From a checkpoint of a small transformer trained on Wikipedia: 7 heads of 64, tied embeddings.
Each number is 50 + 15 x the weight over its row's rms, rounded and kept within 0 to 99. Layers, rows and columns count from 0. The size before them is the row's rms in percent of the matrix's.

# layer 2 MLP up, 1792x448, rms 0.0398, rows 29-60, columns 224-335
093:20 38 51 56 72 41 64 59 66 34 32 24 46 45 84 66 56 42 20 80 38 53 31 56 58 44 71 48 60 27 50 54 59 64 33 12 50 45 35 27 40 76 55 66 34 50 41 31 53 82 39 67 62 26 35 38 67 62 16 42 39 45 52 73 53 55 58 65 31 56 30 47 57 66 44 68 53 50 32 51 34 67 49 43 42 64 52 36 52 50 26 53 42 62 53 55 40 46 44 31 37 38 55 54 81 36 32 46 52 43 39 40
099:44 38 43 62 47 43 32 47 48 60 34 38 49 63 35 80 59 33 48 50 54 77 21 39 70 40 44 53 63 40 35 47 42 90 64 48 48 66 66 56 42 49 33 41 50 41 43 58 46 49 37 40 71 14 47 68 69 58 68 55 52 38 46 64 76 38 34 64 50 53 42 62 39 45 59 46 44 48 36 41 70 39 52 49 43 49 35 46 66 46 35 10 41 43 62 56 53 52 30 06 63 52 65 37 30 44 44 50 62 53 60 41
099:52 46 62 22 44 47 64 71 90 39 64 69 48 60 46 43 53 26 46 71 46 46 31 16 25 42 67 44 49 44 60 50 57 24 00 50 54 21 58 47 30 50 37 53 55 46 51 49 72 70 31 60 35 30 43 39 68 51 39 49 86 29 49 55 30 49 51 27 45 43 30 59 60 13 66 38 65 54 37 52 37 66 48 44 21 49 60 34 40 56 54 66 47 52 77 50 42 49 60 45 49 47 59 39 63 36 35 48 25 61 72 28
121:27 32 49 39 38 53 56 97 57 39 30 63 59 58 59 73 44 37 54 72 52 55 37 18 46 32 66 56 67 37 47 63 41 83 64 26 48 51 73 42 44 46 45 43 35 38 39 19 47 64 56 85 46 31 81 59 57 32 35 57 60 81 60 50 40 50 71 20 31 45 48 41 53 30 30 37 75 45 23 62 48 73 51 41 74 63 42 50 60 57 42 36 66 59 60 62 56 47 25 27 51 52 63 48 67 49 54 35 61 58 45 30
108:50 33 42 43 31 56 61 53 44 56 50 41 53 39 57 39 61 64 56 47 51 56 51 56 55 50 55 47 44 61 29 59 50 45 24 49 59 52 47 44 38 41 42 55 64 37 53 44 55 59 17 82 61 39 85 52 61 42 54 63 24 50 43 37 49 59 59 38 40 51 37 54 27 68 41 35 11 41 31 55 65 75 63 56 53 37 59 58 62 30 36 28 56 41 39 57 49 53 51 36 53 27 44 42 32 45 40 50 40 54 62 47
088:35 27 46 53 47 31 58 71 69 47 30 46 66 36 73 60 48 29 46 86 49 37 13 45 47 33 71 45 48 46 60 40 66 54 39 26 53 31 66 49 35 81 35 47 24 32 21 42 20 81 37 78 58 25 60 31 74 73 41 45 42 60 44 65 45 67 48 56 42 57 21 60 54 32 44 48 38 48 67 46 31 68 67 66 28 74 62 45 46 42 26 51 53 74 66 55 39 65 58 21 21 38 56 46 87 50 41 50 70 63 67 41
096:33 32 37 56 33 40 57 56 45 45 41 18 54 46 65 45 58 30 49 59 61 38 24 42 55 34 71 46 45 46 40 40 65 75 44 35 59 53 71 44 42 77 33 40 27 47 07 24 45 76 63 91 58 24 37 57 59 59 44 38 64 63 42 62 38 70 46 50 27 50 47 60 72 40 48 32 43 47 43 59 24 68 64 57 39 79 54 41 41 48 24 37 46 60 69 53 30 63 60 23 39 38 62 50 64 55 39 60 69 48 62 52
126:39 27 49 46 22 47 91 80 72 50 64 52 49 76 53 42 44 21 42 61 50 30 49 45 41 41 37 16 60 46 29 44 54 41 51 45 42 43 36 54 49 61 36 49 44 37 44 47 37 39 42 45 78 28 58 44 54 21 33 38 61 79 35 62 11 74 53 39 42 43 35 86 72 42 52 22 38 45 34 42 22 67 73 66 51 61 58 41 46 27 47 49 55 54 50 61 39 46 76 55 57 54 62 50 63 52 43 43 82 55 40 61
112:52 19 55 38 53 68 61 74 58 45 61 39 60 63 70 32 65 26 26 48 46 30 39 61 36 16 57 45 35 43 57 40 47 63 19 19 41 44 51 35 44 73 59 52 34 44 47 51 66 61 70 66 58 42 49 42 58 41 44 54 55 76 70 53 41 56 60 36 43 53 39 38 51 46 42 28 67 46 24 44 01 84 56 45 51 75 50 41 64 63 51 51 18 68 38 47 57 41 67 53 47 59 60 64 48 43 64 47 49 63 61 49
099:28 10 61 36 55 36 70 71 59 47 54 56 55 49 66 60 69 54 50 67 53 33 21 27 61 21 63 55 68 42 41 48 77 55 34 48 53 58 56 48 26 69 33 54 19 32 38 45 53 99 29 69 73 08 56 41 65 50 36 60 36 66 60 68 55 56 51 60 32 80 22 54 37 41 39 24 39 52 43 44 33 69 60 57 55 60 40 31 50 55 36 58 61 62 74 52 36 60 46 26 38 53 80 56 67 33 22 39 63 45 55 31
087:39 31 41 76 57 36 70 70 49 45 32 36 55 44 72 63 55 46 41 68 46 40 37 44 64 44 65 47 53 34 47 66 79 58 25 31 57 46 69 59 28 77 40 53 38 43 32 58 51 79 32 74 42 32 59 53 72 66 39 48 44 52 47 69 38 70 43 54 19 50 14 56 60 51 33 46 51 43 41 61 40 57 64 72 37 66 43 36 33 40 13 48 44 73 75 49 32 74 53 32 42 29 60 56 72 37 17 61 66 48 72 37
082:29 36 52 47 58 33 68 61 61 43 33 40 55 37 75 65 38 39 47 65 53 43 23 43 50 39 76 35 46 26 47 53 66 55 38 22 55 30 51 66 37 90 43 45 25 32 28 27 35 74 38 78 52 16 40 40 68 76 40 40 56 64 63 63 56 68 39 45 40 78 30 56 63 50 43 41 39 55 44 68 22 54 61 74 22 66 46 42 37 34 25 49 50 88 75 55 28 66 36 27 24 42 72 60 65 50 38 55 72 55 64 35
122:33 12 46 51 58 46 86 81 57 44 63 58 45 48 59 54 40 43 74 53 51 57 45 35 38 57 60 38 34 39 41 35 54 44 33 48 64 49 49 34 41 47 55 49 51 57 43 39 75 44 53 62 49 26 69 54 58 61 30 39 39 66 61 52 44 74 40 55 40 62 48 65 99 68 38 36 50 47 34 40 53 69 52 48 46 62 63 46 65 75 26 20 59 71 66 45 20 47 54 46 58 14 50 50 57 63 66 19 43 43 62 47
111:21 35 52 64 72 34 51 71 63 33 16 34 59 48 57 77 58 37 38 71 30 46 26 35 49 37 64 46 57 34 83 39 64 70 24 18 69 37 54 58 33 66 42 59 31 41 35 45 50 72 41 78 41 27 45 41 73 48 37 22 51 49 38 54 56 56 40 62 43 63 37 54 57 42 32 63 41 41 47 36 41 61 65 47 22 83 45 37 54 40 21 50 38 65 72 48 38 77 45 30 33 29 69 58 78 47 32 57 56 54 63 32
123:41 41 54 72 22 43 54 57 40 69 38 54 52 86 33 70 64 46 54 43 50 41 41 51 45 45 47 77 42 62 46 76 37 68 67 41 42 61 62 42 57 56 24 49 42 29 34 31 42 67 35 65 89 34 64 56 61 40 44 63 48 56 64 70 71 50 35 44 29 63 49 50 50 76 83 39 44 62 63 40 52 69 51 59 36 48 51 36 62 61 47 31 61 47 60 49 25 46 36 47 47 48 48 59 40 50 39 38 53 61 45 51
122:42 28 52 44 74 41 54 85 40 46 22 35 53 59 48 39 52 43 32 52 54 59 22 39 39 23 50 73 64 56 36 36 43 58 60 48 08 65 81 34 36 52 46 54 50 35 58 52 57 63 41 86 39 38 46 35 74 69 66 57 75 38 76 62 64 52 35 80 34 58 30 46 78 49 40 36 33 55 43 40 27 63 52 49 63 51 50 26 58 59 46 19 30 56 57 48 41 55 39 65 37 63 51 47 60 47 61 41 79 52 85 60
095:43 67 38 35 37 29 37 76 57 45 56 58 40 61 49 68 60 45 74 59 54 72 43 56 13 55 41 21 67 71 33 59 57 34 45 32 46 35 40 64 61 46 53 55 70 24 53 45 69 58 46 52 31 38 58 27 46 54 75 50 68 20 24 25 46 63 30 39 62 46 23 63 31 41 68 54 43 43 39 49 80 63 56 49 13 44 60 60 30 36 45 47 50 65 67 30 30 68 54 29 63 52 30 40 32 61 54 36 58 46 82 24
097:32 55 67 62 31 54 58 87 53 38 67 63 71 43 60 52 49 23 47 69 40 84 54 28 30 49 65 50 77 58 52 65 65 39 52 51 47 54 45 32 29 33 54 32 41 39 45 44 74 60 36 75 51 38 47 65 62 64 40 34 47 79 67 41 35 48 27 42 56 57 14 44 47 49 45 57 66 44 38 58 47 59 37 44 62 45 49 23 15 42 29 43 23 81 59 52 25 85 49 32 54 20 60 38 46 23 50 54 39 52 55 37
097:14 33 41 65 42 27 75 75 59 56 47 46 51 17 60 77 66 57 26 74 62 30 29 40 55 52 57 65 59 26 65 61 84 70 55 36 50 34 46 57 23 83 39 56 26 22 39 38 35 75 32 70 59 23 44 33 50 54 22 36 44 71 26 51 53 70 49 52 31 55 23 64 47 60 45 46 35 46 44 50 49 53 62 63 37 81 47 41 46 50 34 49 54 72 82 39 45 63 28 23 48 35 47 56 61 44 53 59 39 48 67 45
097:25 23 35 56 45 28 61 52 62 56 50 29 66 42 70 62 67 31 39 89 59 36 19 50 37 40 38 51 54 41 64 44 70 52 27 26 51 36 59 46 33 76 46 67 34 36 41 42 36 72 24 51 65 49 40 39 60 50 05 34 55 80 48 49 54 61 53 51 44 70 23 42 46 57 40 55 48 51 33 56 47 67 57 59 41 80 40 27 36 51 15 50 43 83 72 37 40 66 32 18 41 27 48 56 64 35 52 51 52 46 85 47
083:25 31 47 63 56 32 52 66 53 47 51 34 61 41 61 52 64 25 25 68 56 39 18 36 56 37 85 48 36 37 70 48 62 57 40 30 50 35 57 49 28 84 34 56 43 49 33 44 48 91 32 92 46 44 62 44 65 71 20 33 53 53 56 58 42 54 46 61 54 56 29 49 53 53 49 47 53 54 33 66 32 74 68 41 28 74 46 30 52 51 15 44 45 74 79 48 28 63 44 03 31 26 61 51 66 49 30 53 75 37 77 42
088:55 42 11 74 49 54 36 68 21 53 55 05 41 60 51 62 54 47 10 68 61 67 36 45 42 34 55 51 38 66 46 74 37 57 65 10 39 77 54 38 48 99 34 43 51 41 50 53 36 53 26 61 66 34 50 54 52 41 48 52 44 44 60 62 75 59 45 64 41 60 57 31 51 75 65 54 61 47 49 40 70 54 57 41 36 53 38 40 51 72 42 42 30 37 54 74 59 50 32 26 62 52 52 59 70 73 60 41 57 37 71 51
084:34 44 19 65 54 25 68 61 53 45 42 36 51 27 66 79 48 50 39 77 40 46 46 39 51 38 62 50 64 34 54 61 74 63 32 17 46 45 54 46 27 88 38 47 30 34 38 28 39 62 21 66 55 35 61 52 62 79 32 38 29 55 55 62 52 71 26 50 32 64 29 35 64 50 37 46 42 38 40 46 32 66 52 65 29 65 46 26 29 50 22 44 43 71 61 52 15 66 29 14 42 42 77 71 61 68 35 50 59 50 71 41
088:25 29 41 56 57 36 59 73 54 30 26 53 47 41 64 47 54 49 59 71 51 35 39 37 62 44 75 53 48 34 65 50 70 46 27 40 63 30 62 61 27 65 41 48 37 56 20 33 38 89 28 82 64 32 42 40 66 57 32 51 55 68 52 49 38 63 42 48 23 71 28 69 76 47 35 43 36 46 58 43 33 62 58 56 22 59 59 33 41 32 17 43 44 83 62 35 46 65 48 12 48 38 65 44 70 63 44 60 59 51 71 53
086:39 68 60 62 75 63 64 49 80 26 38 56 54 56 71 69 52 28 50 59 60 53 32 53 60 40 59 49 56 25 42 77 54 88 79 61 49 54 74 59 44 72 37 35 72 45 64 16 68 66 45 67 27 25 90 37 52 80 10 46 31 31 99 43 51 57 46 59 24 49 52 71 64 37 39 80 68 45 53 38 63 42 41 36 37 60 40 23 21 91 37 31 64 53 71 35 71 57 84 43 50 51 56 42 44 38 13 10 42 51 23 59
090:43 15 60 72 43 50 45 89 40 26 34 23 37 64 43 28 55 41 49 31 50 50 27 54 79 50 61 52 44 57 77 64 41 64 42 81 40 37 99 30 51 39 51 72 40 47 54 50 45 47 33 41 76 38 47 35 68 51 51 56 29 35 64 61 52 57 28 61 37 53 40 52 49 68 41 41 46 49 46 40 45 75 46 53 74 35 59 55 46 42 32 24 48 56 51 31 37 47 59 45 40 50 48 63 52 70 26 34 63 47 93 59
074:46 42 42 48 70 38 49 86 64 36 60 31 41 52 68 87 55 33 11 38 57 16 47 48 35 51 73 76 34 51 24 73 47 48 63 16 60 67 38 65 40 60 61 41 42 67 58 14 42 53 60 61 26 16 64 52 41 40 00 51 53 36 65 76 59 24 62 52 29 39 35 59 53 64 34 65 52 39 41 39 45 43 62 60 47 44 48 18 27 67 43 56 45 76 45 58 65 44 64 47 53 44 60 55 78 74 06 30 20 38 25 49
112:43 47 35 43 65 44 69 72 78 27 36 37 58 61 73 90 54 22 23 39 34 40 54 73 59 38 51 73 50 49 23 47 32 55 69 16 23 57 28 55 48 76 54 51 57 54 55 06 62 53 54 55 56 53 41 42 50 47 51 34 62 40 45 47 50 62 40 70 32 48 42 60 59 71 51 63 65 32 69 37 49 44 55 56 20 37 48 20 60 27 51 27 51 68 51 57 55 46 63 43 31 64 52 32 43 62 27 49 33 46 46 39
089:30 27 48 48 57 48 77 68 50 41 43 46 62 24 73 61 48 37 44 63 36 40 32 44 59 42 48 62 46 33 60 57 61 71 33 11 30 39 52 47 31 68 66 50 34 48 28 31 38 71 45 80 38 34 48 44 78 71 25 22 54 56 54 60 42 62 50 43 28 70 27 63 47 48 38 55 38 47 42 49 18 70 55 50 51 62 56 30 53 34 30 56 59 76 75 48 36 48 64 29 46 47 85 36 83 34 40 48 34 56 61 52
086:34 31 53 61 57 21 62 67 54 46 60 39 45 35 52 53 51 51 43 79 37 43 22 49 62 43 74 32 49 35 67 58 64 59 30 18 32 35 60 38 39 79 48 47 31 40 24 37 43 70 36 63 58 40 70 51 66 58 36 39 42 46 42 76 40 71 40 58 32 59 08 63 64 57 53 46 20 55 39 61 24 63 43 73 44 66 47 24 35 52 44 35 49 77 65 35 29 82 64 24 38 38 84 56 62 40 34 57 48 58 64 42
096:49 37 62 39 66 45 64 99 52 43 71 54 42 43 47 52 60 32 52 64 53 60 56 44 47 28 84 50 56 44 40 54 65 34 33 60 45 47 55 38 52 46 45 55 29 50 37 26 54 61 46 64 33 44 41 56 57 71 40 47 40 74 82 51 21 26 37 42 51 42 19 39 56 24 50 37 70 38 03 38 24 82 46 58 48 54 43 19 39 54 59 50 52 84 48 55 29 43 52 39 53 50 59 33 56 24 29 58 24 53 76 19
079:56 47 54 56 58 41 30 86 71 32 54 53 54 42 31 45 47 13 58 44 27 13 42 64 35 56 68 34 36 52 37 23 56 42 40 57 63 37 59 34 43 67 48 25 55 65 41 62 42 50 23 64 36 32 55 66 61 43 52 40 42 66 88 60 17 40 42 46 59 41 57 51 44 47 59 41 51 53 36 50 28 64 34 38 45 57 47 56 61 62 34 29 71 74 50 59 34 28 49 52 24 30 55 60 60 52 38 34 37 54 67 38
# layer 2 MLP down (transposed), 1792x448, rms 0.0258, rows 29-59, columns 224-335
079:46 34 53 80 49 33 58 54 65 40 38 62 52 60 56 62 66 52 39 69 47 71 36 32 68 44 58 37 70 48 50 72 58 47 46 30 48 45 47 42 20 72 42 52 40 68 38 63 59 70 47 73 57 41 44 40 59 51 25 38 39 77 68 69 62 53 53 70 22 49 40 20 38 52 51 54 65 49 41 33 23 38 74 70 45 65 51 61 37 45 36 34 43 82 48 45 22 70 40 27 33 37 94 57 65 32 13 61 64 63 62 26
103:81 42 54 42 41 49 36 54 56 23 42 50 53 28 57 56 37 64 23 29 41 53 22 41 64 39 43 49 48 53 79 39 65 50 28 59 52 54 39 53 67 65 51 73 69 45 62 79 62 20 59 46 48 40 24 40 46 42 66 24 57 41 42 54 44 18 41 52 16 49 28 34 59 51 43 35 77 47 83 46 36 59 49 70 36 61 47 42 52 58 48 57 25 39 55 49 60 47 32 34 50 71 30 50 70 51 25 53 51 43 56 49
091:84 79 49 46 12 49 56 37 64 57 26 80 47 51 36 57 50 75 67 58 71 57 43 31 25 41 65 39 67 38 63 53 58 57 65 35 76 78 49 55 76 59 42 19 62 46 46 59 37 55 50 22 42 61 45 36 48 49 39 37 81 73 53 47 65 40 34 47 38 45 63 53 29 16 41 17 42 56 49 16 31 36 21 43 64 42 45 50 25 47 74 64 72 30 44 60 18 60 35 65 48 32 56 53 61 77 42 55 33 63 42 33
139:61 43 51 15 60 45 47 61 50 47 52 26 70 28 30 79 28 49 60 48 44 39 48 48 61 49 42 54 92 53 37 69 56 66 41 62 54 68 35 66 59 62 82 67 82 47 49 49 57 51 16 52 58 73 36 30 49 53 38 39 23 76 48 33 38 97 37 75 39 36 36 58 25 40 37 50 43 74 40 31 84 50 48 36 49 69 38 15 59 47 51 45 65 53 56 34 54 48 46 33 40 44 47 40 42 42 28 29 45 68 36 71
110:30 51 45 59 33 45 38 69 65 44 66 49 57 49 56 23 71 53 40 31 49 40 24 14 37 27 49 60 53 65 59 75 42 58 48 53 50 29 60 60 47 48 42 54 47 51 18 90 71 41 49 79 44 38 58 21 38 52 50 54 22 59 41 46 69 60 64 63 74 47 55 24 40 28 75 55 63 37 26 63 51 40 60 72 60 60 53 40 80 46 66 27 46 33 44 50 75 64 49 66 48 60 55 35 60 69 50 65 36 48 27 49
084:46 41 37 56 51 29 44 42 55 31 30 48 49 39 71 48 58 27 51 60 40 47 28 49 52 50 59 45 56 52 57 57 50 55 33 29 35 42 39 44 30 73 48 44 21 77 24 36 40 83 29 78 63 42 29 30 48 44 39 62 48 48 59 51 51 35 43 63 39 35 34 60 50 47 26 65 52 58 54 51 26 50 69 79 35 75 68 52 39 40 40 47 64 77 61 58 33 62 55 27 39 46 77 44 70 37 32 63 41 58 61 59
093:58 60 42 67 59 48 47 62 40 31 31 53 49 59 64 48 57 38 52 58 50 54 30 32 63 39 50 46 51 42 40 51 39 53 49 15 65 26 47 60 46 56 40 48 26 64 19 25 52 64 54 70 59 36 42 31 51 48 50 58 42 56 59 50 28 57 26 50 37 37 47 25 45 28 30 46 50 45 56 61 38 46 73 76 36 65 52 53 46 42 38 46 79 70 66 57 34 66 39 27 36 35 91 59 65 53 35 38 55 68 51 24
144:55 48 60 80 61 57 53 44 57 42 46 47 46 27 49 47 30 39 34 00 54 59 45 60 56 55 38 40 75 53 47 48 45 60 77 60 51 58 36 60 56 52 46 65 54 48 70 50 32 26 50 34 32 64 63 51 52 55 53 28 57 52 43 56 50 54 43 58 20 16 46 50 33 64 64 40 38 57 64 60 82 40 47 76 61 31 59 53 48 82 52 76 37 66 60 41 60 61 24 36 62 62 53 41 40 50 27 42 45 58 43 72
122:42 68 53 19 55 42 19 53 23 36 66 44 33 55 55 64 42 74 81 63 35 39 54 65 59 75 49 57 30 29 19 49 58 40 56 50 59 75 40 30 29 45 33 67 47 54 27 60 47 49 49 64 49 46 38 69 62 65 41 22 62 30 34 66 84 38 52 69 26 55 63 46 48 33 48 49 68 41 58 37 55 44 52 38 71 57 29 56 50 70 60 34 31 35 50 56 39 75 29 59 65 28 56 83 61 60 55 46 38 54 33 70
088:29 49 48 57 40 32 26 43 59 36 42 79 59 49 20 40 79 45 47 57 48 41 55 52 63 53 34 48 53 46 69 72 78 56 81 39 23 48 43 33 45 56 37 00 25 31 49 71 32 28 40 46 44 68 51 53 43 47 43 63 38 63 49 40 50 68 44 75 46 39 65 43 49 75 62 47 52 52 49 64 37 35 80 86 69 75 36 69 28 34 43 64 63 50 62 55 35 51 36 38 61 51 74 42 80 55 54 53 47 20 46 49
076:39 55 32 57 42 36 40 43 59 42 39 62 42 55 44 59 54 39 51 64 54 64 40 38 73 55 56 46 40 48 51 79 60 52 32 15 48 24 57 54 39 73 37 46 33 66 25 49 60 75 49 76 67 29 63 45 48 68 41 65 38 46 45 57 56 43 35 62 35 37 25 52 69 36 40 63 47 57 52 73 40 23 67 49 45 68 49 69 30 49 50 38 64 69 58 39 34 65 56 28 32 33 91 50 56 39 21 51 52 56 59 41
083:35 51 32 81 56 27 49 47 54 39 48 56 28 49 53 34 72 41 47 62 59 58 30 28 71 51 48 50 48 52 57 78 60 66 30 09 52 33 42 58 28 81 37 47 12 73 19 47 59 71 40 68 53 38 38 35 44 48 41 49 47 44 59 49 58 53 45 63 31 51 47 39 60 42 20 51 39 55 56 67 38 17 74 68 32 71 56 62 45 61 57 40 61 75 64 38 43 62 29 16 42 44 92 48 71 46 26 65 50 57 60 32
126:48 47 80 79 77 59 41 52 29 52 42 39 77 24 51 39 61 45 64 68 58 41 47 48 58 66 65 80 64 32 70 33 47 64 84 48 57 32 41 23 73 47 26 44 30 56 46 45 56 45 41 41 35 48 48 62 40 44 62 30 48 81 57 77 72 39 36 61 38 55 73 64 41 49 62 59 24 29 63 53 52 61 77 63 53 61 51 52 39 46 52 85 47 74 56 49 51 47 00 43 51 27 41 59 50 53 54 32 66 55 38 54
081:28 35 52 59 66 38 54 57 64 48 53 59 40 30 40 67 44 31 31 59 51 31 49 36 52 65 78 15 47 68 58 36 50 51 24 35 28 43 20 48 21 68 44 41 41 38 45 57 62 81 58 46 49 64 55 44 39 31 54 53 22 37 62 42 49 96 42 42 45 60 63 47 27 84 47 64 20 69 42 58 50 54 58 56 13 63 26 86 47 53 61 47 50 82 37 41 50 32 46 28 60 55 71 40 70 54 25 49 78 63 49 15
113:56 72 28 16 44 37 71 62 48 50 53 37 39 53 44 62 52 41 46 36 59 44 57 67 46 44 46 65 72 61 49 55 53 41 60 50 31 48 50 69 60 63 58 71 28 36 47 51 24 33 40 31 52 31 29 59 68 42 65 64 51 72 46 47 41 37 33 79 36 49 51 63 45 45 53 35 61 42 57 19 63 57 76 85 41 48 48 35 55 59 46 35 61 61 61 30 70 36 59 58 26 53 54 53 60 40 43 61 34 79 30 28
130:50 69 50 58 46 74 54 50 53 74 52 70 52 38 36 60 22 47 65 55 66 54 42 37 52 47 56 44 28 42 50 47 42 51 43 54 37 79 42 37 37 56 87 41 43 58 58 48 73 47 29 58 39 47 38 36 66 55 63 32 30 64 62 45 77 31 37 29 65 23 55 39 41 56 51 42 41 40 36 06 56 51 44 79 44 50 71 36 58 49 71 39 50 62 33 63 70 69 16 49 42 65 76 54 67 22 38 53 36 43 49 25
096:74 59 77 70 43 52 62 65 91 41 50 75 46 56 60 46 71 55 54 18 27 21 63 31 63 52 50 71 84 79 34 56 56 29 38 50 48 43 45 61 67 31 56 46 58 52 60 41 60 29 70 32 55 72 60 62 75 62 29 71 52 19 39 49 48 33 61 33 33 41 56 50 07 57 73 48 20 50 46 43 39 44 42 40 42 51 45 57 56 67 19 57 09 49 67 61 39 50 53 56 42 65 65 48 68 65 48 58 53 52 56 43
091:74 63 55 28 55 34 46 74 78 40 33 59 65 43 41 60 48 58 32 80 37 97 61 58 56 28 47 66 57 78 59 55 63 62 72 42 56 44 14 48 33 69 42 38 83 40 50 52 60 39 67 55 32 11 47 51 43 71 52 47 44 57 38 52 41 36 24 38 44 39 47 59 41 69 75 53 62 53 60 24 51 48 53 46 52 65 32 61 31 76 57 51 51 53 34 63 30 27 57 45 60 50 40 34 35 29 40 48 59 37 52 56
080:54 36 40 75 34 45 52 63 73 49 53 48 77 61 47 83 65 47 31 54 31 62 30 46 85 74 45 30 35 63 42 41 58 66 41 43 61 30 38 43 46 61 53 41 42 70 51 42 33 73 34 45 61 45 60 16 64 65 42 40 45 65 36 50 55 82 39 63 48 39 19 51 53 60 37 56 35 44 46 63 33 32 57 60 55 50 51 52 25 35 60 37 41 80 60 40 23 56 39 24 29 29 83 59 69 62 14 54 51 62 55 53
089:43 57 39 65 29 58 45 52 52 44 33 64 63 53 57 70 60 53 37 73 57 55 08 31 68 64 48 45 46 60 52 75 49 43 26 28 58 41 58 37 34 51 42 57 36 52 34 59 41 67 31 59 69 22 30 19 41 59 23 57 58 83 40 58 46 69 36 53 43 41 26 47 56 36 61 57 34 51 38 61 20 20 74 56 29 80 70 55 41 25 35 60 41 75 69 51 27 57 28 37 37 28 60 64 71 49 22 49 58 52 53 44
084:45 41 43 74 56 42 37 44 58 37 42 59 44 40 59 42 68 33 55 74 60 72 31 37 63 48 58 46 51 50 47 57 58 68 21 16 54 33 45 52 32 70 43 24 19 73 38 42 44 76 37 79 58 39 47 39 36 44 51 53 43 56 51 47 53 53 43 65 21 54 25 48 44 42 33 65 29 68 42 65 27 36 61 70 29 70 58 56 33 44 43 40 56 74 49 37 35 53 43 23 44 42 89 54 75 36 19 51 52 63 58 49
094:58 39 47 51 64 50 10 58 50 61 42 62 49 45 51 64 56 36 56 85 42 43 23 72 40 58 33 34 30 49 70 55 70 34 50 47 56 34 43 45 65 56 51 43 77 44 39 65 66 54 74 50 26 55 49 63 69 54 42 55 67 60 38 49 50 53 49 04 66 50 58 57 31 69 74 68 71 57 64 34 45 58 39 55 22 62 61 73 52 34 59 56 29 42 44 52 69 73 69 46 57 55 63 40 46 40 40 46 87 53 54 40
082:51 57 24 82 55 27 50 36 54 43 37 52 31 51 58 41 59 36 48 69 52 62 18 45 71 57 49 50 49 40 53 66 62 45 16 12 56 28 60 58 34 66 29 47 19 73 19 48 37 69 39 76 63 25 53 39 36 57 58 51 53 43 51 61 49 58 26 77 38 56 41 50 54 35 33 52 29 50 45 65 26 15 72 58 42 60 56 73 27 57 42 55 59 76 62 30 38 57 38 23 34 40 81 67 63 55 18 72 48 69 47 36
084:42 57 48 82 41 41 50 61 66 39 55 49 48 47 45 49 81 32 67 64 44 50 34 47 60 42 65 41 47 41 58 62 52 61 34 29 40 38 46 39 28 55 49 43 22 74 07 33 39 84 36 56 53 32 37 30 56 44 32 54 44 54 48 51 65 56 33 73 44 45 36 50 61 37 29 57 27 57 53 52 19 31 53 65 29 68 60 55 26 34 44 46 51 80 55 42 22 51 40 26 46 32 96 48 72 42 25 60 52 65 65 37
106:68 51 42 57 50 57 51 62 62 55 42 58 84 35 40 63 40 33 19 32 35 30 78 69 40 50 44 47 24 34 56 43 62 19 26 53 51 53 50 48 50 40 64 75 50 74 95 50 68 40 28 22 38 76 21 38 65 49 43 52 56 29 25 77 44 45 52 28 33 41 41 63 58 53 37 17 67 42 52 28 64 62 60 45 47 28 54 47 71 67 46 70 49 30 57 60 49 37 47 48 66 53 37 64 60 48 49 45 50 52 64 46
094:42 47 44 57 40 51 43 79 44 33 48 79 61 52 45 37 41 67 34 86 75 71 52 53 17 65 42 50 59 60 52 73 41 86 23 55 51 16 41 52 35 75 31 50 37 53 77 57 46 30 93 51 67 51 33 36 67 26 66 57 43 61 37 44 36 24 37 46 56 40 43 52 34 50 59 63 53 49 81 34 41 55 57 78 39 60 53 35 59 48 43 56 58 75 57 51 31 43 51 43 57 69 35 45 50 42 49 23 39 35 43 30
089:67 34 70 70 29 43 60 65 77 54 36 53 57 57 70 39 74 66 44 25 38 30 52 85 57 43 51 43 70 40 54 17 57 51 69 62 52 61 67 35 67 44 47 67 76 69 77 12 28 54 41 46 63 54 62 36 64 69 59 72 62 49 42 33 58 52 43 44 43 55 54 49 52 58 35 33 55 39 66 39 43 46 43 51 40 37 33 58 43 36 43 77 41 48 63 48 72 37 58 66 40 58 48 51 48 54 36 80 75 52 26 85
107:82 47 58 42 52 39 78 52 59 52 38 50 49 79 49 47 33 31 00 34 45 33 46 59 66 41 47 56 54 42 35 74 59 43 74 47 42 40 21 79 69 72 53 45 46 38 64 43 38 39 65 19 52 74 70 42 41 38 11 52 72 31 79 65 11 29 56 56 52 29 49 56 32 72 27 47 24 47 74 52 43 51 14 78 53 48 48 59 25 40 70 61 67 64 50 62 36 53 64 46 53 83 67 31 57 73 36 67 62 64 48 73
089:26 45 30 63 71 36 44 53 48 39 30 42 55 64 41 68 68 34 41 47 52 56 36 29 54 50 66 29 51 40 58 51 58 37 41 17 65 28 55 68 31 38 39 58 34 58 38 37 52 59 44 57 60 37 39 38 42 66 42 62 55 53 64 66 43 76 44 31 34 57 34 06 35 72 41 52 51 59 40 73 04 41 64 70 28 55 37 60 45 51 54 55 54 75 61 44 34 48 30 49 47 33 85 54 64 63 34 48 61 62 56 38
076:41 55 39 72 47 31 44 35 66 49 29 58 54 47 53 39 70 41 44 61 60 65 16 49 82 54 37 45 51 59 47 75 56 52 36 35 49 34 37 32 40 63 47 45 31 66 20 27 67 71 44 69 56 36 35 27 38 60 48 45 46 69 38 57 40 62 44 70 39 49 30 52 58 43 66 49 52 58 67 54 19 37 62 64 40 74 41 65 51 55 47 41 55 86 58 40 32 53 65 19 50 36 85 39 69 38 36 59 38 51 59 37
082:76 53 32 62 47 38 43 70 54 38 44 61 58 58 68 34 52 74 63 47 40 67 43 39 45 44 46 45 50 51 53 56 57 22 50 63 54 44 45 63 67 45 47 57 68 44 51 55 58 61 59 49 80 54 33 35 59 27 30 15 54 64 40 59 39 69 66 55 78 41 79 35 32 52 90 50 56 27 75 32 30 43 67 52 42 51 56 63 33 20 50 41 56 40 32 59 81 59 53 57 23 32 52 34 45 79 51 55 63 45 52 46